Weights of a small GPT-style language model, trained from scratch on English Wikipedia: vocabulary 1024, 125M tokens.
Each number is 128 + 24 x the weight over its row's rms, rounded and kept within 0 to 255. Layers, rows and columns count from 0. Numbers have three digits each. The size before them is the row's rms in percent of the matrix's.

# layer 2 MLP down (transposed), 640x160, rms 0.164, rows 469-512, columns 0-159
108:124119125098097124110177110123116131137165087117109118147072089144092148162177089116115100133111114110121149128157124130112120139124169104122143129174103102107123146116129169126119133102106140155171117124105140134059109146132139124073143110141121164147126144135137144122116180122096111157100174075107096103124087099134120112100161137092118123142127133115153086121189136149119122115123182121161119099114155135135139115147127123110141110119129103100152119094141094133122089128146085
108:150110143156154091121159130156111151090159161098121125128152164130111093092110101099139138162147127149098152164155077156140159113143089089104086146089092084125177180084141135138157141131096129127134139133144132094135099132114115160127143162132191153120096132135104173117179130115137104092120138145118093109087133098133138136127128119129116119170136142122107152146117123167119130075117099139117118082130129135139150111133105162108112145142127151119132120131117122159158113168149110
099:111161169117107129101107139111111101139128122120139144130132112103114105145150184146141117136098126083149099112149102134147147125066155145111117115068121127126097138116142111142140150137154115090135135121127184161159107111117147086138141121127185113119087147132103187063160123141145124120127107161151155081129132116060150113126123114118131154115155129153141137153145111122110107104069087142131147103088147161124127137146135129137169107144129123096154117114098130092128165121125096
097:100124157141089122127127088153100099099163180139094154111165078132122131156151153139162139131149109137123129105134122108157122178134128152126126109108144114093153116124141097120152127158131115122154100156129144122169130120144107078169093185109087129141127121150100141151115098110143136092123123096101132158128064104121135150119128121169188155105133128129120159145184180127117137115146132087100101088113135136144095134135132140168140112101120140146097116134142137116182144129145116
103:138128100161117142132130115191158156086149091123159147121095122116118149126101152167096127144154132165113126084094123118166108091116147120161125171120119092135142147115123164094099176157121126125125085124139144113148113148138148101158137137125127092145173171140094110106162129104108151128136093147107138136101131170150133144124109128165142142129133103122122111123139132099150094125120114116098115113164178164143144148152160087150069108141132121081151103107156100145084148097127148
099:148119147115136130101122118104139042131123120101148148139145136088092137096139114132110126102113125129129102161115125151161153111121120136123112142147118115132115135151150081169146142142157074130102125143079162134113119111119124166144115130160116087120112107147105148150152101101083136121100108112065146141127135098101104169161103107118124168092112101155130125108097163122108106128157145096178123187134127084128123130117151117050138154125129114109112117108108129092145138112097121
111:158124091115103110106143145115106108168098160122133094122117135142120103106122167113176120130110120142117121126114132140029122118146137119118194147135114109150113114114136134106105081134142154098090138085113110131136124168162129090090136149160115143143158116124129129177132135120136140118170132108177102114149132121157138146103135133118123119128151103133101117123162203075110143122136162112153150120090140140153166102103119132143117144138122117088115101108156164114093103134163138
093:124126138147131172126157133127136113127142112097128123166126167122110106091147122154160126130078159149131110134116078167096086128128138172141135164122125098163136118145105114106150149114138088149170130137133115103057129131119070141166089124130147087124128179107072120154111125134157093134147118146094088133147131150081158136151129115166132170089120147119107123128138129120126152119101118107127098143096138209129149101133105158137105126137120136155139112136135108168151122115128148
089:124081135137144129103148133133123139054146141166113157117157134160133106146129126128148146125090154097094175123080135114121144158133156158100159146139109108120121135123118127095089134122143148139154115111111117136138106162170109195146118135069176150164086141153129111107158114103101132133112118145092099134105114138153163147130142154112146126099141124133130153169147128154100104120143120172103096173144139131130139185136112115147084133161156146114136122147161130095106084150129139
108:116165118161103136114101131117164134082134156110164151112145104145167118121136133175124134150104130106137139145138103145184153134095124169141128112133125147119167134138117142091136119179128116108119131141128141118153114123096099142120124103077113101099109113185157142091111159162148136113143142109132131141101139130134136095122087101135132107168141128131104169156123108155142124143092136122100133174184108103135056145121149121139192165139096153134183136146148104133115123143089123
104:135096145122189115175114056134105128117117124104136133154153146086117118156116171152124128132131096102147150123143141160089131129130134097090119134128082125135120122144147142143094107113157147085160169102126127133114148146149151116139118082099142147183112108114092137100106089119118148122122122112130125136098117108066132162090151167151122120125093110077147114156153122185096111114132133148106131125121118136130129091133111167175156139070123121152147161134126149123134095114133122
099:123113145113134112101145089099122106137158106133145150113084138188083173126097099112146109091133123104102088122083116116108134114134140084108104152108128111114118114101170117112096092095127104124112099087141111148117105091129149145132134107121146152131141161144151142141125114126181129150114131146151144144141103099141113080110129159138176135146121108110117119081087121154164098139176117157150145099148085116116103141106137121113126128120105133106072124118124119095097196163129111
098:137114148130146174084111164145106132124164115125109129154157112136106104105135113128149161090129147077129137159129112176133120146158151129139077148158129141115135114168117126122120162119110152081108083119140141140117100155136183128123130088136149151168126133123109156124167153148091145168171098110104105126136178147163133152141183118148134127166104128120123098094116102150121133085140154124161145109153099166140139112132127109152106135114122144166142121083132142176160111136176127
108:129135113121156132135142111121082121109115161141136124076151170161132097126099119139124165148128137095130149154127158122112109117081115112109129127145169146107126117131152097109127096114115145139132126102110110157157113147148134127114104149116166151087143104118131041090157138141122141114139162155115170098095145141131114116141120133137140131115061127083120178147131148139118110137166125120061142154145128093132100146153111127150113149100126096111102127146203097160106140168126115
096:091143117097173175093138101105128127154164115139106136111088134139130160090134104155092159167179147109119136160123067134123090104151139147081161161103132112123095121129105133140136126101120072129115123115136120128122144154145126138105127122128145146114110132124122114167122154108111148123148164129125179099128148146106110095130122131150147118126108088167066145151111140154079113160108130141092132148141134159127139105167084122079109106146133136133110128116166138121100123195123126
102:171131123128152179119124133120147123124094099131150153145097133103091126138138098139151142144079112158159104138091147125155075127153163127112109101133096138140128112162138099119111127128151135133160145119077158172130123157115078152153175109121138135091176143126145129138154129178098133135102131099090109130121078104137143112109129105156121145126151141164119122146122156196139106132102139086174100141088157132148152153128108133081134126099157141151124108134133113134123183133133151
101:139149135106148145120148094148127114112111079119094144137165159079113159145170110105122141122118101137131130166100128138138127109128148086176116115116120115157134108150159125099152128178169111136104117129116095151127114140153116118134091131127152099160136183189116143115144142115116134103104119071140175127080144161128106144111115168106150099106166147126140117159095100159116104166158133168113121132163117081115142157130115162159172147112130127151120130112090108156127153154118110
105:147139146149106101111123141162106099133138146133119113120106111133142111111107089145150154101141129135139095087160153098112135156133141142178125120185107112132110144155137110108076152119169145168135139132152113169115118152123117152149158110141091095117107171123152090130092145104106119101141111139143137168161098125113116153157143135123148108109143104142071093114108092142086110096110099134185110156158155082142137122077113141135095097103115072124116112144154110128125127106155096
100:105111113138125116109109077112079082109140141114137185100166122136111145119112092119144128136120115101176141136118093106176130115079107123169133108146139088143126141110105087143133137127120111091145121078166139116087150144136111095131141090121167147136153094112139165165157108120126130117080113136135121148142158135127072140087144158141156139120117144155141162127137066135120141102105148117129108152144107130123077117138120139118082132176148121111167157106156122132098137128101116
093:143120140111141123139120149158122102167120172074113149130131109131131165151115110084150146127117156159138154137141128137107109131163135136112152159174158126131177077078107092115103170085140143125118174087101161151109175125072145143162129133095123119135121101112109088176155119109129124134144189163122177111111142138116115137127125161125159154095141156101103147089156130114082104120161120138105158142134133147127109112131124120179118123121121102119155129114127135130126136169137141
098:112123126192116176122128128145164130125095140138118102152085121156098117138140148154094175099106106129110122121141102140150092143105112088124169073113107120116165110121122131172131163129158104119138095155108206123124076122152150166109134165105119122105099142130094160103116135129115126111143133125108110117127119086154147128135074185104076098158144113120132130127138108170169141089127122130120110111150110084132127127143126113138112127109135100093127122153130094108146136107144111
104:124138129129143109102139128116156136120115158126153129115145117176157142132157132148116141107126111121119151138105133152090135141186138105129090076079110153139128093057132145133117151073112143156117158136152112142142157164135086127134120135111125162121119119150143149104181140129108114127103097146128138114121086172152151116086172115123099173127115132137119117122141119137185133135165110110086120162140123137113120122134087125149148145158140138124175059142137152146174184124116106
095:107167119163138145141130148147159127136163137090152146116148119104111116156119089134146091138103144144125140152182074120145111171117103124144129107119130176133109117137070133129154136101117116087088089122135114120099166136110147144118119121126099155093141143107115077125142130081157183128101129127133099134101147118144138138101143173103171137143110133137118140115120143125163122098152106134140103114122127135106142140136166134113143178090090147079111110055102116119127157093086130
099:140126129187104153129121132090097096078118134132132122135113101176116136140136145101102155159112132177186155138103110081098146112093121120125105125153121153126125117170088112143107133092135103128120136159123124133126170116124147122155147126152150176146119132147090093120129118135127099121103095120122140101103136085132102160126162118093093106136118106195134165137117090093089121152120129123126124127153162150160156147151100088144139101141109177136129131116164118118074126103123093
102:138141156159145147134117109181123096195140168148136130135108110108137150157121125111146112199114165124073105147151100120131127139050133113113146160125184103131148128170131166134135146138143108148123128152127139094127135124152130140118168134118142130085150114097146093133117196132109145120139117120127182138121077146141129155108094145118159150144119098112117116101146130123139139147130122136124112111097158132079149150135123126124121140179142140095146133083131074103143122128109132
089:132131145170120156124142130100091114119141139089165135152103169127120135158097151106103183107175133099156141121130146121138142110121154125110104131119123144119106120145072135133130111117097140103121118114121103140148105105147155154124122124143105139137114155104125148152185114108126144105135125107113148164134082145150121142123110105172136123131108119134132140162119109144126098067152113182126109137147092121158116157089101110087075069148123174098183157150153095103103137129179113
101:145158126135129141151127158153131117123137102109087100094095161101116158187097109150122086112187105107148073128163112125106124122128138103199122126153171186147109141102112138174098124093113098109109117083181097134148122138154133144134147169102145142147148160132141139093108129104104140103114133087130109101091135160131108181103138130101135140129135126111120151098165160135133141123128150156124142121140142159156115120134143113155145132125138086121116091101112114135142142095140114
105:080135116110088082110113153178095142155112151129133117131092137126122105108116150119123050134143104109105110161131137141111139089130093151126103091110119114148082129145099153113090149152125151107162099136154123091148151112172176143088145096109127119122116138113088137098142142105112155149139129112170138140194130117086115106117126171085146147161101121138131153121101132115123172117088144138139161131133115160147122151147141131156140144159091126162147138140130114130166107145111110
098:157137161165087114143129146113135124110152129141121103123115141140074116117065148135148116142155119159067149111095115125157092145123100101099117160107131120150123147129103131114112109127131117174159119074126145120127087150123084104153103104132079158164128123146175163098119125151103179089147131131109153109162130150151112131160086145113097115121136095122126139126101130129130123126157115153109112133165139098164134118147101147134126055107136103092083129149103142116144144117148154
093:099092073125118121147111133145122160125105121178105124127146105114080111142118094089102114164161124095172106118073166136132149116116116136090127164136097151168116115113135144141116164136138126131103124115113095130109093126119141153105098152105121135127135133136145182148135151124127144088152154108126149161135147126174127139141143150112086088165171171147137158141133163146146141143156066100147131122100111115119127140105110159170137136188120115081128108137151111137114165139105106
094:107139142102148132129136140105127116126144141109126154120159140171118173073107092165149128103140153125108131116133107118146092114096147156161128144131113135109103119134149121107153105111119135138181118145171099103119164115124110128179105131154152119130098117115135083184129131138125148102144142137146133134115131152105083097105177150099114082142110118127143058202135135096164137106164126154120140130122132114132100114131105101119108101175163146113127120140108075153114174105153159
106:093134146118102117121118099122152100131131139145130118087134140067135146100126132103114078065119123092139150106124095095156105130130134129127139124144159102132123139142151087125092100146100133165150122109125115138122094163131110107197111112141154137092090071121125120112107122103129146119132105152090146080166107148149130159132115124152125123093133105148066127120135147173144119152080076118136138134097117128155132167144125175121104154141134124136149169130083113145099121139145091
096:166094136125089105152114087128136107131153149203133193146158146159114085147166123104129109167102125149114117100123143138097142143162107130160146157093111101147155142120123138134129128166097167124166159142130127119128103140093123131117104152128178132120132165118141145123106134170090081125130074126180143090134160144144151120113127156132119169131138130123127151165118095181140152104105142102172129101116131143105103145160131116112146127115124107117143130112128100158100099123117100
084:148139112109121119136160108106107082126081097181145102154129134160124154123110139159145098133089117115111141119139143129099122140085081176131114163117116082151127133121136117155131129116102112082140132124138116137132128111122131150116067135118125144114098114137136103132100134094120143132167085131125155148183125185075099151159096128127135123083118177125118159164118133108147082116124165092133126123174117084108131113120078135133147129129105126147115171143093130155128116084158125
096:140116151165122115132161098093133155142151091107078142114159151099145136105154137104106083084110141087101163114143137108120129139116100149125101167086127153121120102153117128125151129123132121127153122147195150124155165082117084120124153131140101137143110113133138132103130106123154168106116145111106144149125126119092107143146149087163097145151146083135123121099116161111103106158116076150169138136155096137113142091161123172091115161162106153152109096109133098131114156133152092
095:163130131124167146133113181116119115133118106119124088117132132141105131134128083140104097132116138138110073087153155182131086161186117177135099093088114144140146132160124125135141122122169098116133143082151128134176144130092177151138177153125147125122105100118124128094101117145144130119121143160171153169137118105087151140111178161133103128127112158142165164083118118092111117148101132126151107173114141162154096139131169104144121144119104136155120134130127160115127121130135134
115:129161143103150166126125152162160140132121133160096117150180093149112138086146175146135134145162113097128115124064163157153108146102194107109103119137166135134119136158128142128122161086125155149047111134116099143082098103083125095124107152110112136118163102131107085115164138123084111099152149117112075121134133161120120121123145111133164143131127134150137130134091102134120121118087147125151134110117130089134108128146143118137120151129119144163081110154125165139115116140129141
098:167124101103125116170157131086116151096104141203137178165120143141121126145087124144169077155111120108133118143123161104125153140185137124086127106155115122147141132123144108118105142138164133157107108170111133149135149094145119141101131104140114107144123111147145124099130134136124130098142106134103115125126105134140101144133120156121158137185089146135123131153109152102108115115122180078108137102132122155142130159128105155227102128121129098141119112110131128110085127086133150
099:141121108140124134124071163097135125137110160109134079108125177178128114139125084137136134134114135160163147106101132133122110173081108141134119160104097079117077166106141105121148188158143132156140151122146128132153112097188140119104127138139098077095147108106139084144116127131106110111156174146153115133118150091106135106139089179117113138107141117110124098119095132117118100092129129147152114157145153119163127143162131125111123171123121140163127116142138153115138162161104149
104:158154071120118090139119153122139107134104132118102128092092102188123128130136112138141121161139160102123137164094140136104171109161117122122150133126081130126173140136112151098128105143134099151118106140090117124153102114121140134153109112112146155170149109154146160143144114101142128125078138109140138103122161108146112138153102151144094183148121131142127172146111108126197158181155101126151122111116170144139118172126174190087100116129117161136087136145127119134108116139141138
103:096129165138127085142105119164109140187094160133098144150168107120116149151146105156143117155145081130119102090175133117096130129120155123116130151114153180165135113115156113154151126157146133162093117125149141135123127211118132106106152104142098165154153101108140122135101100115104090114155112148133116158087139163130083143112121167078142118117110142114153128122153141117104113080085143136093171147131120159140129133167102141082126157108119119123138131126145141133122157131124140
099:118124122135096131111126165122123122149131150124102104139054156140136122118107120128112147157126117131156108146132156155102115128092130151191110099184159149125095146148145171137114086128148130144157162133163108138127144122115155109136177144126109175139148098135115138127134135143148136123130128156138090103165086132082138112104141102133110131095161105154157144127101127061126103104145089117131152125108081176144114119142137112109173120129094165132118143160136062141146128161118152
092:136136102091161144124123182102150123132162134149124133143101154117126155146146139138128116133151143169158110128108111177134136149157134135147143137107175163122074127139152135138150123132093132107145113139142120145170119165118132077106108107150125168110149086138157114145141141134160100140098105127139153115110138113140129097114154141112096170223144148124109104186104094135130131113138141120086140146122096141161120150117145117122153115141131196125129127102089076139115170106115141
100:143111141115108159175190142127107170137128138174121171149105155088112114153142134126147150160127104083095149127118138148132119141117086139105152109117128100141126179161115119116151155177100102110151156139154120150128122118139121098100098163160143161098158118144102104123121131108097137113126156090108097127105136151131146110126079157128109137114154110133165188165121113100146124113151143096122098161150117166100108152128125177138119170133086189124119133106143129143117133127127110
# layer 2 MLP up, 640x160, rms 0.177, rows 470-513, columns 0-159
108:116114115091103148126138096093082150138124156111103141135117166085153136103132139093124099131106070143165088139162133103129090129150136144195132122120116109137117147119159033121085131130092105145111149144129143140114131104121128157074158149131101134121122072127150108148126123153147157111119118120099134100130160116121131116126147114132135134135121076108147138137108131121150116186134156137112145109109123156099095165124150114127150154148136152153137134124151172170134154117177135
106:129093146101167122176134152139124142144076100134090114142121128182149136164148161070122124128161147101153112108154100100120168130124095091105132172127102095118102120181141168107154141118120173141081103137071103122135127101129127143135092119166118141146108084140108137121114125136121115165111125134065142119106138124135125127122105112142152117130143151111117110164136097166111111084078120120116139126117135110151142108162136145123087161144092151116160119135143096168142132150135128
100:109107115177093123166126122168097129131098136150073129114130132114143126122149167128099149146173104113135156137116113111154163127144156140117122120108130138136112148145145091143170128157151176138102100119147093079114118121105142103144087138118119135144137098173112124158103094101063142135118126148098121146115115121196136119152095141129139147099138150179134108137165175125153095088161149119131072117131133136123118121125130134142106127138121125149123109088172135127147114125083186
103:090140098150141109154145143143156146147175117092106106078112116111193130097151107138173115129109078091111102111103134156129146166100107108165103088132147168131133138137161130111142091150134116150134103124101101140118118141155147087127158106128156093109093146133093133093139143139104120119137143082113174166144133180137114172127168143083159109137134105115147104115140107128163077146152136145104161123111147126132112124146170117132105144145117137118114088131152101135128146115108102
099:080133132085126153168130129118121166129114176131175106136108093132139113126119133127151122095128113126128133131156097142148096115108131143109081095121135138111076115133134108139140148134067139136132109101097110100133115127139132129132165082157105149104114105160166118111154103205119130138136089096102098142157104141125123126110118155139162142107109128125165188062156099115139156145115149092141166145117160140077116117154139122101149144136132126121109117121083157138160128104158123
094:147147145099127121110114123088163145132154160065137146103121123141130126126124139111122139163139111114116150144139125151150144145136109114113081145181129131092106130172107142136153146127132139128151100170134090174089142140161132092143128183113147102146131158121124131134104149146132138142094140135160083142131099122067116141184110150113135088139087147147114138085103138133122083120124183136113130116159077127102092160156135129161119128131139106140108157068149088110129099102139134
097:121109135134133122133138135126127119163100122118159142152111120127099095108131103112099149187109143135155116165154129138140114141105126102146121101136104126148162124127163157094131104187161092158128104101134088110099125112101111113161150135069097149141107149151158077155114109115108137128148142130105115162131101103120149126161115151092172099136100158110116106103125132145134138109158122136144184105138135105164167171093172106158162141150088094142114110130110092146157185125132145
089:134106160121113096138157150143107098121102137137063136134134093133123103113094120136135159102113157088134163107155147109157123135123115117094122100121104177126157110117086138093130148168144136116119114135116105176133104150097095176094101161103167148176102156082113115087151108115140096100135132106138138149134110176115149150123109116117153127088092124116140135124159140138141123107142159144106137148154128150139103126148101122122154085122088150130142127081109182132121087164164113
111:102185131156138104123110137119160174114120160125111148116125107132162119137095122139136112179164075147129127103178107113145132114107116140151106109127130116113141115127134138096144107182116097115081100148119147116136082089117122158128129086097108129093115108138129145104126095136098152117098155160139081161117147150159147069133102113130132117135128116127089127149141131138118100137098116145114117131127106150145112147095167125093181140126068159145182178160126101142097124131127145
100:134164128143064141176151105128152155128113175109168154102087102116153099133106125170124095130134138123133086107148131144143089122138151146141089144166160146156130122133165122157128128093114133132117132131146131148117107123107133153075146130163129101129148113121106101128103090085081162097108114136153117108123139103145115151146132133138110121155078125153132118217121113141124145087135101119159170101139139107116100135140117082161143123125137137123134129109167163081142104110108133
100:122099132147141119142111130099131098154134126160136113089107144139137101119086106150141171134110130099152109104125192082127098154159118132134115093123122114145104144086130156087115127080125125136148108109094121119137141125072100124166156169137106160168100070152128140103187121116144090083156141129087130144124138142131105131106104156150134120123151106124140108105147163119125105076109119160135175138146165136127104150149121114084112122145082143104140140140168108146137164143133146
099:156159122153115148121107161135109122138060130104123135135147143153147181147165135080148123137179149109146118144119135107132172129104145173076128135177107152124117107122132098122098107084155118159142157184126127156133105132077114111127141106155099135135103093149135109125151135105145158155088071094122129121092099160155137148121143150130097080108110138131148175136149114109104150137118157133109115107147103144182128101105114118124085129120121114149125110144101109091129110124127124
104:119136116156158152128128105168143150156115135119107145139127096114095112137147127137140126128141115119154158157121123081179115122111142141128169165180114099108104094104120159131128099146103139157097097110148144139110176121117091144111136137114106140145109115137142069102133122128162106102148135075098144126125116120104102136137118157135119100106116102088146130137125102123087081120144120138137152132133108170131114123120131150096116077176106117099141062138154137175087197164157122
094:118178121134145151123121092168155144200094126120098119095121160116114131117131136158137126138154150112140138146157084140083107123145115106133139168125104081131104126203120147116124099107110151113125136114127125172113138101138139116114175136145087133177101134123147130113099096155078144145112153106133100114096145128108138156107150081117159142143155122112110152106128156171152100131136139128084144109107119159090166146124151155094156136115068115103158122103119116133115144115123150
102:116136134088092106138100108120148151092101216106091124159150124135156139132133115137115154146080133158170091150114103115154137162128112147166094119163143121105080102107138136137139174162147088131143090100151174183123113142119123120146115126155146102172125130123132102163129106143081110120140136107108123149137151153107144112160128176136137157128134140182104122138151107097107127116097137093101135139147103147111133118109140112102093152076135109129136136096123127119142139155130098
101:095160178111110168138087140137120114129142105145109092133095109124133092135115157132148150088116079121140123115127170163125149118122170104129125075119132118157161088121114078144117111124108148156144135130176122173134100165175104134109161113107125119132095156117129105109159130092115121142124090155184123151148174143146097125122105117108133084118126145099158148104153112115144126114149138098132165134156134093134135095117129117105086100112126121159137095182140111123125094174119114
108:084120121131110115137134165164122135142126129162113133083140047088100145087130115064103114117164132121142133102135120132119148172116180118159082134114150106163082157082132135115106139093163143121134130129128146159170115134133135126136155139086128133137136115146138116130138094110142136119142157177154128118131152138142129106155155162144101129133153140160130089143145129104106139119123106145175181153112132102131142097120149150101110058154146133117121159131147114107104144161123159
099:154134155139069110118107142135120153147145138167136131114121131147152127140155148120083100139077136146115081136126144111133139151119117095127157157083095157144105130089115123116052125147090110107132129093125128091098126158127119120127093187115151133111095130135133126155100092116109128121123125090138125141115112131185113103153125155091107161118163103130115115162141126127117174113148158133105111121119081120159139126117118109122170139164152114130148122088092174147157157119121188
096:114128130132154169128117144128121142128136134149177121127155104091148164134112152141129110116168090115086114111106130149129123116138096140132176130124144117179136154145126129123090140138122085121157130086138107154164092136116069108179169147102127148086132111147110121133131134118111156107094131103166090149154149110121140111143104150135136174165118113115088111095117144118075094090154097089093172165126138128142184115115143072106146147163161119126141098115133130130121132134144113
093:105081140170136154145132114102158156112075163134110125137134149122105145147156140131109132098160116132138155120125100106175135166155131135136164090084097108192114138094100119149127094156115140127119102169110179104100124085127133146120155130137127128113126158102123173125154132164104170089144144147144131131125126104122134122149116165062147106133119150088128192121120107150128109138089120118106163140110118112116156175108121155128105116162118113132112122141088139112102090126142141
098:098134128100139091132119114122157172166108167104173136096143116117117141145138153140141138088151113131121121147102166103141141126141151131123101106102070102121115153091176091084149109114151154141113121132149126124116115125141120159144147129141143124134130089132150146092136132090121101111111135164159103117119124161142130114145132132090080112101139143138137070104093136145162087129107133145071076143145144151112155136151125110144172168127115120184149065120106151130135163092109135
099:147135084138161124141157144132088092116127139112131141136143070082156140126123115125158093116152120108087121120127122135135185124168120092116177101077144140108123142179132123108132119209123140130086161111124085143125167117141119143117125107103115111106156135112145117171160130154143141122167119117136099104109141182086165090130129111170128141133114106076128110188126111136123145130147145143144123161142131084097139147141116145127130176112122120121139090115118114149129111113130111
100:123116158150094132133121143116114143103146145167129103140104180130131070105155152094135134148130117173139180141127140126085133137123088164121102130117124150084113166108109103115128158088151151134086124143144166101140159139148104146127155081134140145195155076115105111119108144132139125122120074148095125114079141113147124130115096121134138101124162057119136144124150133116083125138133128117119104156112114144125175163132108120108159132140136135143112161145095152171110148136155112
098:125156117154104147127162180164137149196131138119125104084098144069101136147100151134126143145146141130085140112143130121130113139113123143114122166127163075123086120142106141088114121123185102141165090134139141111105135125126109148087148125123115133170139108115138133127144131148118097091111142156150104138115154169130111127125125106084172147138151103094124121138126122123105092112121105126102116102157160102114141158154085130110162170147146088136177102084176114159145138128123130
104:163108144119149106162106102099111135135162168086151113135105155131109151125098175159096152143167128134122154131109142078125113076142098137149152134102121120168109135162112156113150142128119131133141140090133076124122133131118094105162150127121109136154097083135121164133122097079082127128141091163095142144107091117182111121133106123086174105102085110139122125140133105135116158119134136161109139113115132108126154131098110137104141107130111180139106154134162142097155107168168157
094:146147111112100155169141157104145144140125094143107089120075130108126128174153111120135151168135139112144135134183110085069128106122161106158121086158144132189132133081144138128106129149108158089115140133105105121083116105122118168118139129127107128110149120105167094148103162117103127111099142112191156102127113115131155136110148134107145133091154139118153146140123137157155086117125141106109110165116171154143146101114114128143147113119124119141123122089084094184161118108142140
122:115110107092129121126145118125116105147137149141151131153089132139123122136138088102124085120083099118094144137129105114123104139121116142116130123130078132108104130151174096127135120117072112143167087149131107149143141101172156153165110116126139148139102136106124177140189167138094132085149118134104153079129095139111144145152125159140111165146152104139126166081128131126132110089148146125156111176145108137146091091154132104148160083103138145150091173158148115089103113162114130
090:110109120132134101117116134114128089135157160162138123149115174126130133130142141115149154145112136136121073141106139118170121160175144087123140120116150129107142148100107195147067129120142118110095126129150115114109147152165131119132115112113102143117120114115165107114098139101110117126147115169133139123150140092112082082116081126078118136106163107127099095130142111121149107113124136137129118105126097183067128152114158140158186154105084118132147158158146157113152125174089101
103:137148162140132134100174128153155123131157116100164142141090067094137120120119121104138161136093106114141147084161108136114170135137112123116125167132160139079087140128103173113163095148144116086113170136159155140117089140152126149103086103133155109121115140120133154100132161111132103109103103137160113134130114120117113125182111125103176133140131134140149109129129118103103115133093154122129114148167157120103111123131112108109164110111130148137154177111101073134084082124165175
102:160165107117158144149118164117153102135113108148177147088132114141138139101091130152170121103160139123120163116125159092150114121143120120145135122116120156140101122137166114135144148093102120132127086108143108104134139128099102094160140166139133140141106105096150094145103104130109130118160140127160141147103150150073125092125055111140128093107103151155098099152125160112160136112200135152156145113147119087146142144140107143157132122151170168137152130167123153120125155133119189
103:119124127152102156144103083133143148113134135124081126145110126140137135119119117114120097125116137113116141108102133107124133094114170115173125060128132124126124087135113132148106170134097127121160146098146145128111136150114090091109154098122167160126113142170103174105135138128093153116095141096142131166124169133134151086125103160134129108142103130186141142111156130137117125123143162052155139102111146166121156148106176142088082163076126126153121141140145119162162115079114134
088:121082136117172176138155107136157100160140117164099114092147152153131133148118113140104124105139116116117158130111104144107122079111138140166143195133137128119148117142104113115107181102115105128128139152074164138101137163107101146127111105077138092134100159142131122113122134165142054118173098140134143137133134141148106143110119098117119126154113120078141107140096130118124134060137127116110120095116102125087128129112130141089136163122098149098139129161136165127173117157154115
088:108098119121116150129135072175116119092136092117181121135154147110105147095137156092137161113137165118114122089143121108120111129183117142130153127119150140100111154144164129160118144138150071137138099141123142162111152112135076132147132099136141124177099148162125180150142131117113132071104166135167109109125137140122086125117163106102145149125099104150144101177141115130168146093085121108154114142090090164144110130119137123154119132115110090120106103120132103123101142095124090
097:161164187154104176121140136155110113111129098177105134114113134118137135156170148132136129179109114137083146151154162093126166117131118113142119116140118085113116111119113115106107190114125101096169111146118154097120115105130128116071122109164135146141110128166130138108097121147128128133133120120130167119121067104114117097086164148099140107111119112113173146159163154145147128137139139117117125156111116106162149124165112118097094134092151109155126101137065152128131160130104159
094:127145060126113105128153135105108134095119133110123138171107117104140131178107101162128109146147155125113104131158063100142123153067125123154156104133137156105105101139157142133069130107093138140141143114175125127096147147141151136101124103120098179133142123146082171139080111092103123120129119158121163116176177132122111132122121125086158151112113108119133124116122109151121139127092126137150145183082126118156152121134127089146161164126105105148134127163117124109132127129140174
098:138106134106139149164131132119114107140152117111092173110107164132133107108140118123144133121163102112118119101124155155104060113120158112161130134151110143132104121115101079145099191088151112105152157097122160185126105177147135114096102150183083117108147113127135123142156124153100101086085141146105095122120155164114112159138122082116100132144105127117148119132105113105095120118130136101132144133134097127091123169095140157143118140113090151185132129137131147182131125135138123
100:071096093134163125142104126127114178119112117139129131155098108164130133174108099143113180116164123187144138162131094117145130107116098113111124143136140150085098091123151125122103110174128100127102125140130131139127158142113129162149157096122109167134121103117130115139136142138159117117117135179111150112103140133133148160191112102118158102126125150115079075084067150115142104126178138100156102113121143145126129105119125133133103104127197117129100113106107142120134162112138128
100:151106122137119117151110115132133112139148118127138175120135098123110124163131093135146139146107115081151125152151126074124118127125140149128153134136112119161105142111119109114168144143139086082125111135093140135115123127100143091114078136141112167141106132131130156164127161131114109125101110081165139105138134132155138073138178125110141153151145102159136120089142163153138136152169148140110171129136105116124137146057196089179115118122083120109104088160120105125125129182083136
108:130123090110103110161133170120118093135102145154134134134107113104134144137141108124109159115157113151124107152129104131122129083162123099105150140164090139181111131115095113123113129159139111094143100154116078124095097145128145142135156103118110175162142136148164114131177106116174134122127112112149164126136106111149132141138102115126120178120144107080093125127118088133141146148153087144130166060126194117140117150119168153099124092169110132184121153153096122129133137159132145
074:118160127116111125150140138067123132117099138145150122110108087132125142112058126113148139128136079094147163119097163114144151085158096114122089138146138121129114127112108137123149106158129141115150071131165148130135129084103164097134147196144103110125123115157142134149146184162091149116126121128132092146133131086130113124148149124137181155111113114116076175105137151163097116171121127111110128142138126166172121139165150155109115146142114138154110101127096110122135135134171114
095:116147153123122116136136155143111106135196151140111125138131120154141116131147108078116099152121092089090127129125135128151157117086159107165124149177072152115115158096103119103147096164130147141120135086082097148132117132120098157125164163118138137141126148118148096142160149122132105140153103144121151152172112128143106129154143103083099129114149112100137173136117164081140134129132113107138132110126072141146127170145075147100120081163107146105160155152159116118135159162121114
079:120147102123128170088127151124165140126116124150110100124125106133159122068133146128096121098102105150116076129122073143161146127104125153129156086108142129138165161160099120119153150138127131085104132147123116124092137125105091133134121132133114146155121141094115109153152103095117092120160186128122147104090140100129138110131097154093112126069100142158092075130136141134167131166144142114164117143129107142134132175162120134158146133136095116117117154113141112050123111102097107
103:117109122133191147124155121175132143123073174122138117134117114109160136152146111129125152133131136170152104151141122103156142149136131140132108142094094150118105058132156147111127111118109127151104086138129098121143148127166138163123129117122090142117123129088130101138143146149129145137122135099130143082139114157107114154131117174119121146140141136148145162094121119108155099143144130076170111122169168109154162075130102140118191138151193130143157123125171108069147123118125111
101:121164121147142104121154128163137176102160124166138131158148139097107133142138149163138144159108135145126108096149137149126140126175130122089123169142112135120096119127142160098106133160162132091097082084129131108107109129163109124171095107190100133139134185087133159128144124131132150157129138110166116110143152137150135124137115090101144147161101142102152103136135148089151128144172139131066150087139110121146175109112090099107160134137140138104114167106115136091133162131100115